config.yaml
n_layer: 13
attn_scale: 0.177
beta2: 0.98
lr_head: 0.00914
Each number is 500 + 25 x the weight over the matrix's rms, rounded and kept within 0 to 999. Layers, rows and columns count from 0. Numbers have three digits each.

# layer 5 MLP up, 1280x320, rms 0.0315, rows 634-674, columns 0-79
508539502503505496492496525506502506496501504497500499516503495504504476509498478496490501495490498498504502484492484504517493509500503488498481511498487504495500493510500471508503475491480510495494498484502508509502507501491509502535519497
484479507453533502493489495494481514505494512498508507522498495502507528506501495507504468500513487504510505498489497497499509505502497498500488497480496512494491511503491514517504501505489496504519495477500490503503495511484472476523476504
486505508477499494485510516503499520498479509507508523529480495501499514528474515506514514497525474493501508477499492486510508500501500501502478498517497518517481508503493508508506498528492505496507500478497502496499498503518498519499488507
517495496525510489514482508497499498496516504503499496529531511505502523508505484527515502495519499492506498505484497497510488498506506502499487513473499501508493498505495484515515522483506462503508492502502508508498494501495502492506490502
486498500486482494521498488487511503511518494502514507530502490514503480501498524494498515490478511503507501521484510501493495492495499498497515522522500498482490511487501483514480511498491532499490503502495503518501484502498482515538516502
495511503492503483496526499512490507500528499492507516476531497506500505515512498488491501509466518499508508472503508494499495495486508490500495524511487501487496493497501506526522491519501490501501492483497497503511492506499490507483525504
490514498486473520485477504479514513511505489501501503506471499494499505504496499498496509497526480515493506535508488488495489497503496512499502493522511505503491522513506487501487501481493529503512500523492510478498493496503494492483478502
495493500500487489492518503501493514509512499505497496492511499511502512513497513481508484495486504487504503496496497521496519509485509500502459491489487508499493492502496495508510501509513479507501504466496500506497495498499492496497522506
548469492505464514555496511495514518474508508535491535492531420539548501464556481439580473519525458517498470518489522494432576485594484473524447502456472582502510531490499493559501519498533492550519491464493494492478521559495487450477478501
521528517510538481506522510494520509501475487497504478492501511510491483496491512488475524494459503510496496469512491508486504482507497495502504506478515484470502482502498518492510484489465513497490495514502501497511511498512497476490514494
519480504512512478494478485488511478495503502502497484500489503527495485512486514501488534502530503507508500508494500514525529492509501495504478507500497485513501490495502503506504505496485506498477503506502494511495495504514492521517484499
507472494499487509485494501502506480505498496498506489490512510508489497504506514490504523492487516492498503486499500509503501494498508487503521485519508496495507480486504500502500494526510513498501502492504493501490505490493516494497482502
465519431423510528504535573516386494500434538451509546520554511546564535471404446417540518501608444480476512586502439502451478500571416481438566485412430511476447553483482539515450514553472523502577483502586533535497528545435495511496485563
481497499508508499506482508504481518481501505510493519482512504508505491508498537520490521511525491482503509471501481507487518510499493510497482522507476510519504524497487507510500510498485498501490505493501507500502505497487496514505515506
515495491475474499487513513495492513507513502498495494486487518501502512506494497520498502512498521486497508488504503504514498512498497501498487499508513504478499495517502492495484472490501503500500500513496504490495501500487481492493509498
484485497495515498501494478526490484485501501506493514523483517495498511506507504501519474500501501502495494510482507499473485500495497489501467513512511504514495500513497495491495505495507511497473509488504490487494501501515503529504501506
493501503502467517483483522512477506494502500510495512509482484490499492506497485517508460507514476493500504512522502484502479503485497490503479495512511501509484489511504512504501506504513477502488494476495487499497493497486510521496499502
499500502513491501479507489474495471510499496505492480508524521524500504514496544487475512495508465511490501495504495520473495496511498501497531509499517509509506510506497484491484498540474513498505517512497490483509516492510501524499477506
502494500489502494495514490521499520495494495497499515498486503493500527502509498483509497500518500509486509486474494501519492503511497509498469484493481506506505507507493487515513496507505517496515505504504512486495496497507516492503467499
530471477520513525487505524505455486523537539483515492502468477486496503504502502480495492486534513497513502486481477490482500482519522481505433481511523491493522504526504497510481489480484550510516467496482504521494482504505503501507513505
502490512539517475512516506501490501496495492493495505498500512486499486503488506507478497498491509496511506465496498512509510514499503514503507516479499509513504512486497513513504486484500478502491508491503504501505511509495473519499505503
596500516575490563574491473436602406553527479588443479519378496541428433478610509450555478430606464447462529496529497477536478600529523519457509482622458479492436502520536498568508525457506465550613413453423564420500568510598471483537473410
487480497508514499514519501514486522487468493491492530508491501507507503499502521511504466513476518483498495498511513501514515514497497504495490514513490506482501499500504521494490480466492502497513512480502512496498501506489517516478481502
503531494476501492497471510499501498508540506507504497483481485514502492524505504516521492508525481489500504495509504497511503502489500489500472518480497494525499502497507513508483521481512525500507488499490505516499482501484459485504478500
487475493526487502498484493504510492494475493490509490514510502490498508487487483501488511497520528491487499478541506507497519504502502498499520519483505493511510495494496483500478494490505512501491498505498511481504499495495515488472495499
519472499511480487494515524486471510490482500518477512485526527520505519503498533495506494508515495493511500524503514501509480506498508484498533504493503508493494502510506520517501502502514482505517507487501503505496482506486533501500485510
490549504513513491503518498522493506499492516497508521476515494497501496500497510505517499506516511499508500489494493491506529502497499501504509504526508505511498502487490496509493524482523511501505502494501511499500499506491487517508486501
494511504461499511495500489497488497492508495502499517522483481511506508491511482508495471517514477513490498513525499477502488510485488509499502498494521512487505502514502527498538505497494472499517510464499487503501505495490490517490505503
548475533525509454514493485513491508488510508508501571506491444509525511507513489461517497492518506521506466531461530486469448497460478500457496510491475528487513492509502531554502475516524486536495511543484506495514526484529456471552550509
502500494523512515493468496512490497500511497498487500518495503483502499495494516493485482500460485501488501532514491486523499510498503502500461495491493506524514508491503483496489505507501471504493505515502504501488495503494522517503507498
521509540427579321445487599526582517510552472516484569510412463554515507559594513474511488465440441443578508494537515549467532548500542519529475519516494472445531478428510501383487542569364534620529544479509556548516499467520469498453507519
482491472569463470548457445449482415564475527393472524515507521533598556585498536572426518450469511492505484458544386535513479613555537487583516513524526484484490522490493525578525579503449519447515488468453550444478439504521535515491474543
481521499462482498487500497515481491493483495507515511508500500478499506500504488516496480496482490498501498520514492488526516512506497516506500487485491506515496515513494461511512497511485506494517505496504486490504510492506499474503506504
490486496479490514505496515502483512500490513500498532503481506498506525516495510506517510509512495496511513518528494482513508506504499499497496514509499519510482525504496503505517498506503496497507501500498511496498497512493515507489491504
567504510530468501494519493513455524510482531505489516452481536491476476548488495474479501482516507511484535532482483490501538529475506491487514489501500506467506521509508522535466529524482473500507502542512477509504473524510518503481499475
507504505511508504509506498521486495496507506508499495498519491509505514505511518479505491501493484500487500499502504499488505506503504509499493477515520506501514496505503520496519475506524478503493498501504493506503495500477529479493463499
503461500474495496500526506495484505477467509515492521508498496503501495511505511488500473518484492504507505476520498501517507505489499506498495491506501509456496506507498530510482511504508512501518513489497510499495505501493499497518486505
503496492504502507530473489483500500502474496497496492466484516486502508489506495487489498503454516507506493501528501496475504504506503508499492504476485498509495505499502501512482519498508497497494491518503494499498498495502478499509489500
523471502529507502526483510498491482498513502514483505483511533491500500497513465470511469500481500511509502481511497512498492490485509494500489482482484490480494491482505504508513519476534491501490499503507493514497478505499520478490479505
492532503494486505494521504512533507496513497496508505485472513496499493489482499501498505492526532486512507510512498489492481498505500499499501506492499500528504505516500488507513479508496513498487494510501516501504503497514489479495498500
502463484557543469584508532482505461397525508473476532483470513465592565477616446480485532371427476460453546539492422594511473566545465521486436526553461471528533549521529504501535455511452559479499469541440547439522488520546443552578451480
# layer 5 MLP down (transposed), 1280x320, rms 0.0104, rows 634-673, columns 0-79
498495503492500488499499507505496510495507498494502495502508492501495500504502512495500504500493493508498493502496499498505497495507503501504496493493494492485497510501504497495515502494500498496501504505490494510496501507493509493482478502
507512492504499493506506495490494496495509486523495499494493503500496491495501499501495503486495496501491494497493500497517494502504497492504503503508504491507508491489508505505497499481502505487497500496497491503500505490509498504486503486
501510502501502491508499491493494483502491489505497505500488514491498505492487498510499497490499513498506496501489490493494498488497492503493506499504492491501510501500518508495502498514494497500499492498513505514512492499508495504494506481
496486497501491493492494493496489502501495497508504501500498495500499502496499495498495487493512509511497505505498503501507496498489500493494511502498493508497506487512511498496490512505498489499498499502493496502497501496504499505497500501
489505501507505498507502495491480502499500503497489501495498499499496500510496492478507494508495497490492484500502502507492500507497499490496510500496495499492516473482505506500492493506511488498501501516504504482497507492496510492488512491
496518498489503492490498496504496496511502508516523496499494492503499479488493495506517497497484492500499492493505519492494507502505490501499503505500518508502501511490516495496497500499493508503495504524497486522501504493510499503495508491
500492492495484515515510505495486479486488501490473501506507514510499518499499503508523500508495519505510500497492489492504517503493511482502500496503491526498502508480481501515493509511506497480507515502507528502499498510495505504512513493
502512498508488499495498491502511509496501487510510507492494512498492497487503495507501513498506494494500504499506515491513494488506485490497498492500504503504517518490501483502509487499490506501503500503497493507500496494514503494493494502
470590497455500457441536481504551455510434615558500472483496541540468463454485555486419465505483521445504466487486404496591461550443561518513537464520536415506486506488450476450498463498498490414506496478495490505509442466568503529485464551
497498500497511519508506503504487491483507516497489502508492502516522495500504488492504495512490507494508506497496500498491502513499512509517495491497504500498502505515508517504491505517532489498503495513501510508496501504482509501517506515
499505504483509517500503500502488498491499504503500499506503503498506502492507495484500484504496505493493491515486498503484502510500504503499494493485523500499505499483499490500504501490508484511500499511501495509477500504484511490499506504
496497485503501509517501502506505504503508514501529495523497507486516490499508502497488487502494488490488480508490538500485493520501483514495486511501491503506482515516495476498499506476472517516509495500485508497482491506508500495508511497
530502506533469547562519579534466495510477509518510515439481480460528501477495476479459546531508439542458508543527477479453516486502477502429532517514514540521533525331468494505494521501511486484601509453486517547531511544444512490492497506
505511511491496491491493495500517499503512492493496491492503497510498499518494495499504500494480493496504503493504506509498504480509487504498496513507495493507508493513523503489499503493495508493503494506507510510507492486512496503486489495
510492494499502496498496512489511506492509504509500492499510500507492498501500496507495493475496507491492495502499505509499500505504496504509501500494504493496498514500498491496498507491484504521503503493497486500497501485509490508492494509
500491513512491500507494522510509511508504493496517504503495503498495501513501497498494487499514492503495496503492483500506486495488498496499506497492503501499510488503486487490502499494504492515498492485497504495492498504504502498491495496
491502494509505505500497508505509495507499492495491504506504499502497508494490508502507510507497512507508490490489484500487508500502504505497486495503512509501512514503478496502503500511499500513505504500518498506502501505500507496504513501
490498491501499502520499504511500490489501498494501509499497516493508505509496491498509493499487501495495509506487510506501509524483510500499506497503480518507503491529524497504495491498522498495509502506495527492492511511502500496500505484
512500511512498503489506508507502507504507507500494485503499498508509494500494510495484485500496502497499493490497512499513499504511489510500494496495496488506509496501504505491494503489507500510500498491488498508486493499506502500485492505
493567524510508499493481504476516512495495467517504466519502499471507488499511538534519473514521467510460488540484531519514484484483449472444518515475441522483439468532527500534477499476558448538545508509526535481484504543577547488485505525
497513509484483516490501495501498482504492509493506499500487502507516502495510508503516500502487495496501505502504507492505497481500506494511505499502510493491504501513513511499490517505497494475500497508487505499505494493501492498513503495
429521445432557440454493539519440551476452562488580480440563475464490481574489394569475400625432449534447442355478552513501499452393437468528521530430523435488430610436497387388517549496453455434394531486647437406525459408423562451522517632
500510523497496488483491507495515518532500515510530495501508484494481497510504511496498503489504487508501488502501504501502495490491498506504498510508507501494496502505499495486503509486484512513504497494490484499500489489511487515498496488
502505510506506486501498498487503511508494499504517488501504501485485498509496496495498493495512502502491486501493504509470508501504504519491504512502503511494509506469509480501515513500484519509497517504503487496516507483509494494487505482
501493515494491507500503508501499509492508495491484509498512500512496506501513497498503496504501503515514500505502498507513497497511498489502509500512511518502499506495501509499500505492499505484511499498497511501505490504498489506505489509
490504494506499498495492503502514500521501498497525498504499498485497495498484499513506496493492494495481504492494501505502496511499487507500490503515500507508506496515498479486503504493472511506496499506495489502496516492513502499498499493
514502501497493505499490489492500498513503502503498495498505502497500502491494493501488503503508508492502494506499505500496494488502496501482507498487492498493499492480513499492505503490498502499498491503495499498500498501502499496501502490
496502501496512489493486511503514504507504498500499496498505491507484490510490510506519497507503508518518494487493483509499510490519512498510492503511492501501500501499510501501489498497492503495499493498504487510505505496502497517482499486
487528467430488547524565501458562443428516505506509469545516530514510536426447506506453487542511554491485487478514429496557562543516535484576504452519603467510563458484485442497470521522419506410472454461552488497502459515505545553479489427
506492494492497501504492499515517500497497500494499497508511499503507499499494506506510505498497505502492508504498504493507509499520487501510505516503501494501503502502497483499500511491494503496502503501505507499508503499500492508498498506
536524519512529486468478533557566489479471483571582477471534492572342485461457479471506445575540467550613475437466479530501517397498476528533482510466503451432410412169525489507510464483450505551534511513605365604359500485473472526588440619
457541443486503495434547406461449507459510431513522537569397475514339470461575520483450513451579509563500570479471485554494478478481580545484522518499487519440433542383509501481504560541512496464481469523549464567532501459573504561511520430
507503512506497494513494503487491498504492492498505493497489504500489500515491498506503495505512492503510492495493491503502501487488510492493496514513500508506505495523513498498505497498500498493497486485504507515501492517503503502499496483
510512497514508472495486505497518505507502483511489487497502487505487497497483502514504500482497506501498487495505503502507498492500499507502507513520487493514513484502509504490484503500485516509499497493507500498518503490519484514489499482
455506528474526492492530484479522485465538458458553518499500475501482502495510450512502513522468489489494477499486514527513475493525489470521502490466517467507513512487462455485508451501510504481507492480472540488517486498455513481498501494
498503505496501501499497499505507500502507500504497505494501507507492488496501495487500504504493493501504509498501499500509507508510498503513498497500511491503498498511508493496501503490501496489498498506489498500504500495491495504502498502
509525500495498480486503501498499511517505505517525491495496490489501489513494513504481510481494492483500487498510517493491497493500506515486482508511492489521508487507494486491512510487487523516495502497492488505493497471521498501497504487
499503500505480496493506502491501489498484498497489515489496496506508504501502504504513498505500502489505508504510498500507495498490515497507506508501501507511502493508494514501495502504503498493507501502493500484506507497492504500506511508
494514487502490507487517487501510505511518494496507515498507502493511506508495508510510500498508484492500498491502499494493501508518498500498495499507510491506501504519478498506505479508479498506501512498504496498502512496516508497505495501
513507504505490507496497511494485488497495509485487487506495495509502506490504499504504498500493504502509499505520505495503491502494511500495497502507505504507490496507504506499489499508507498481500490503507501503503497511491494500514502512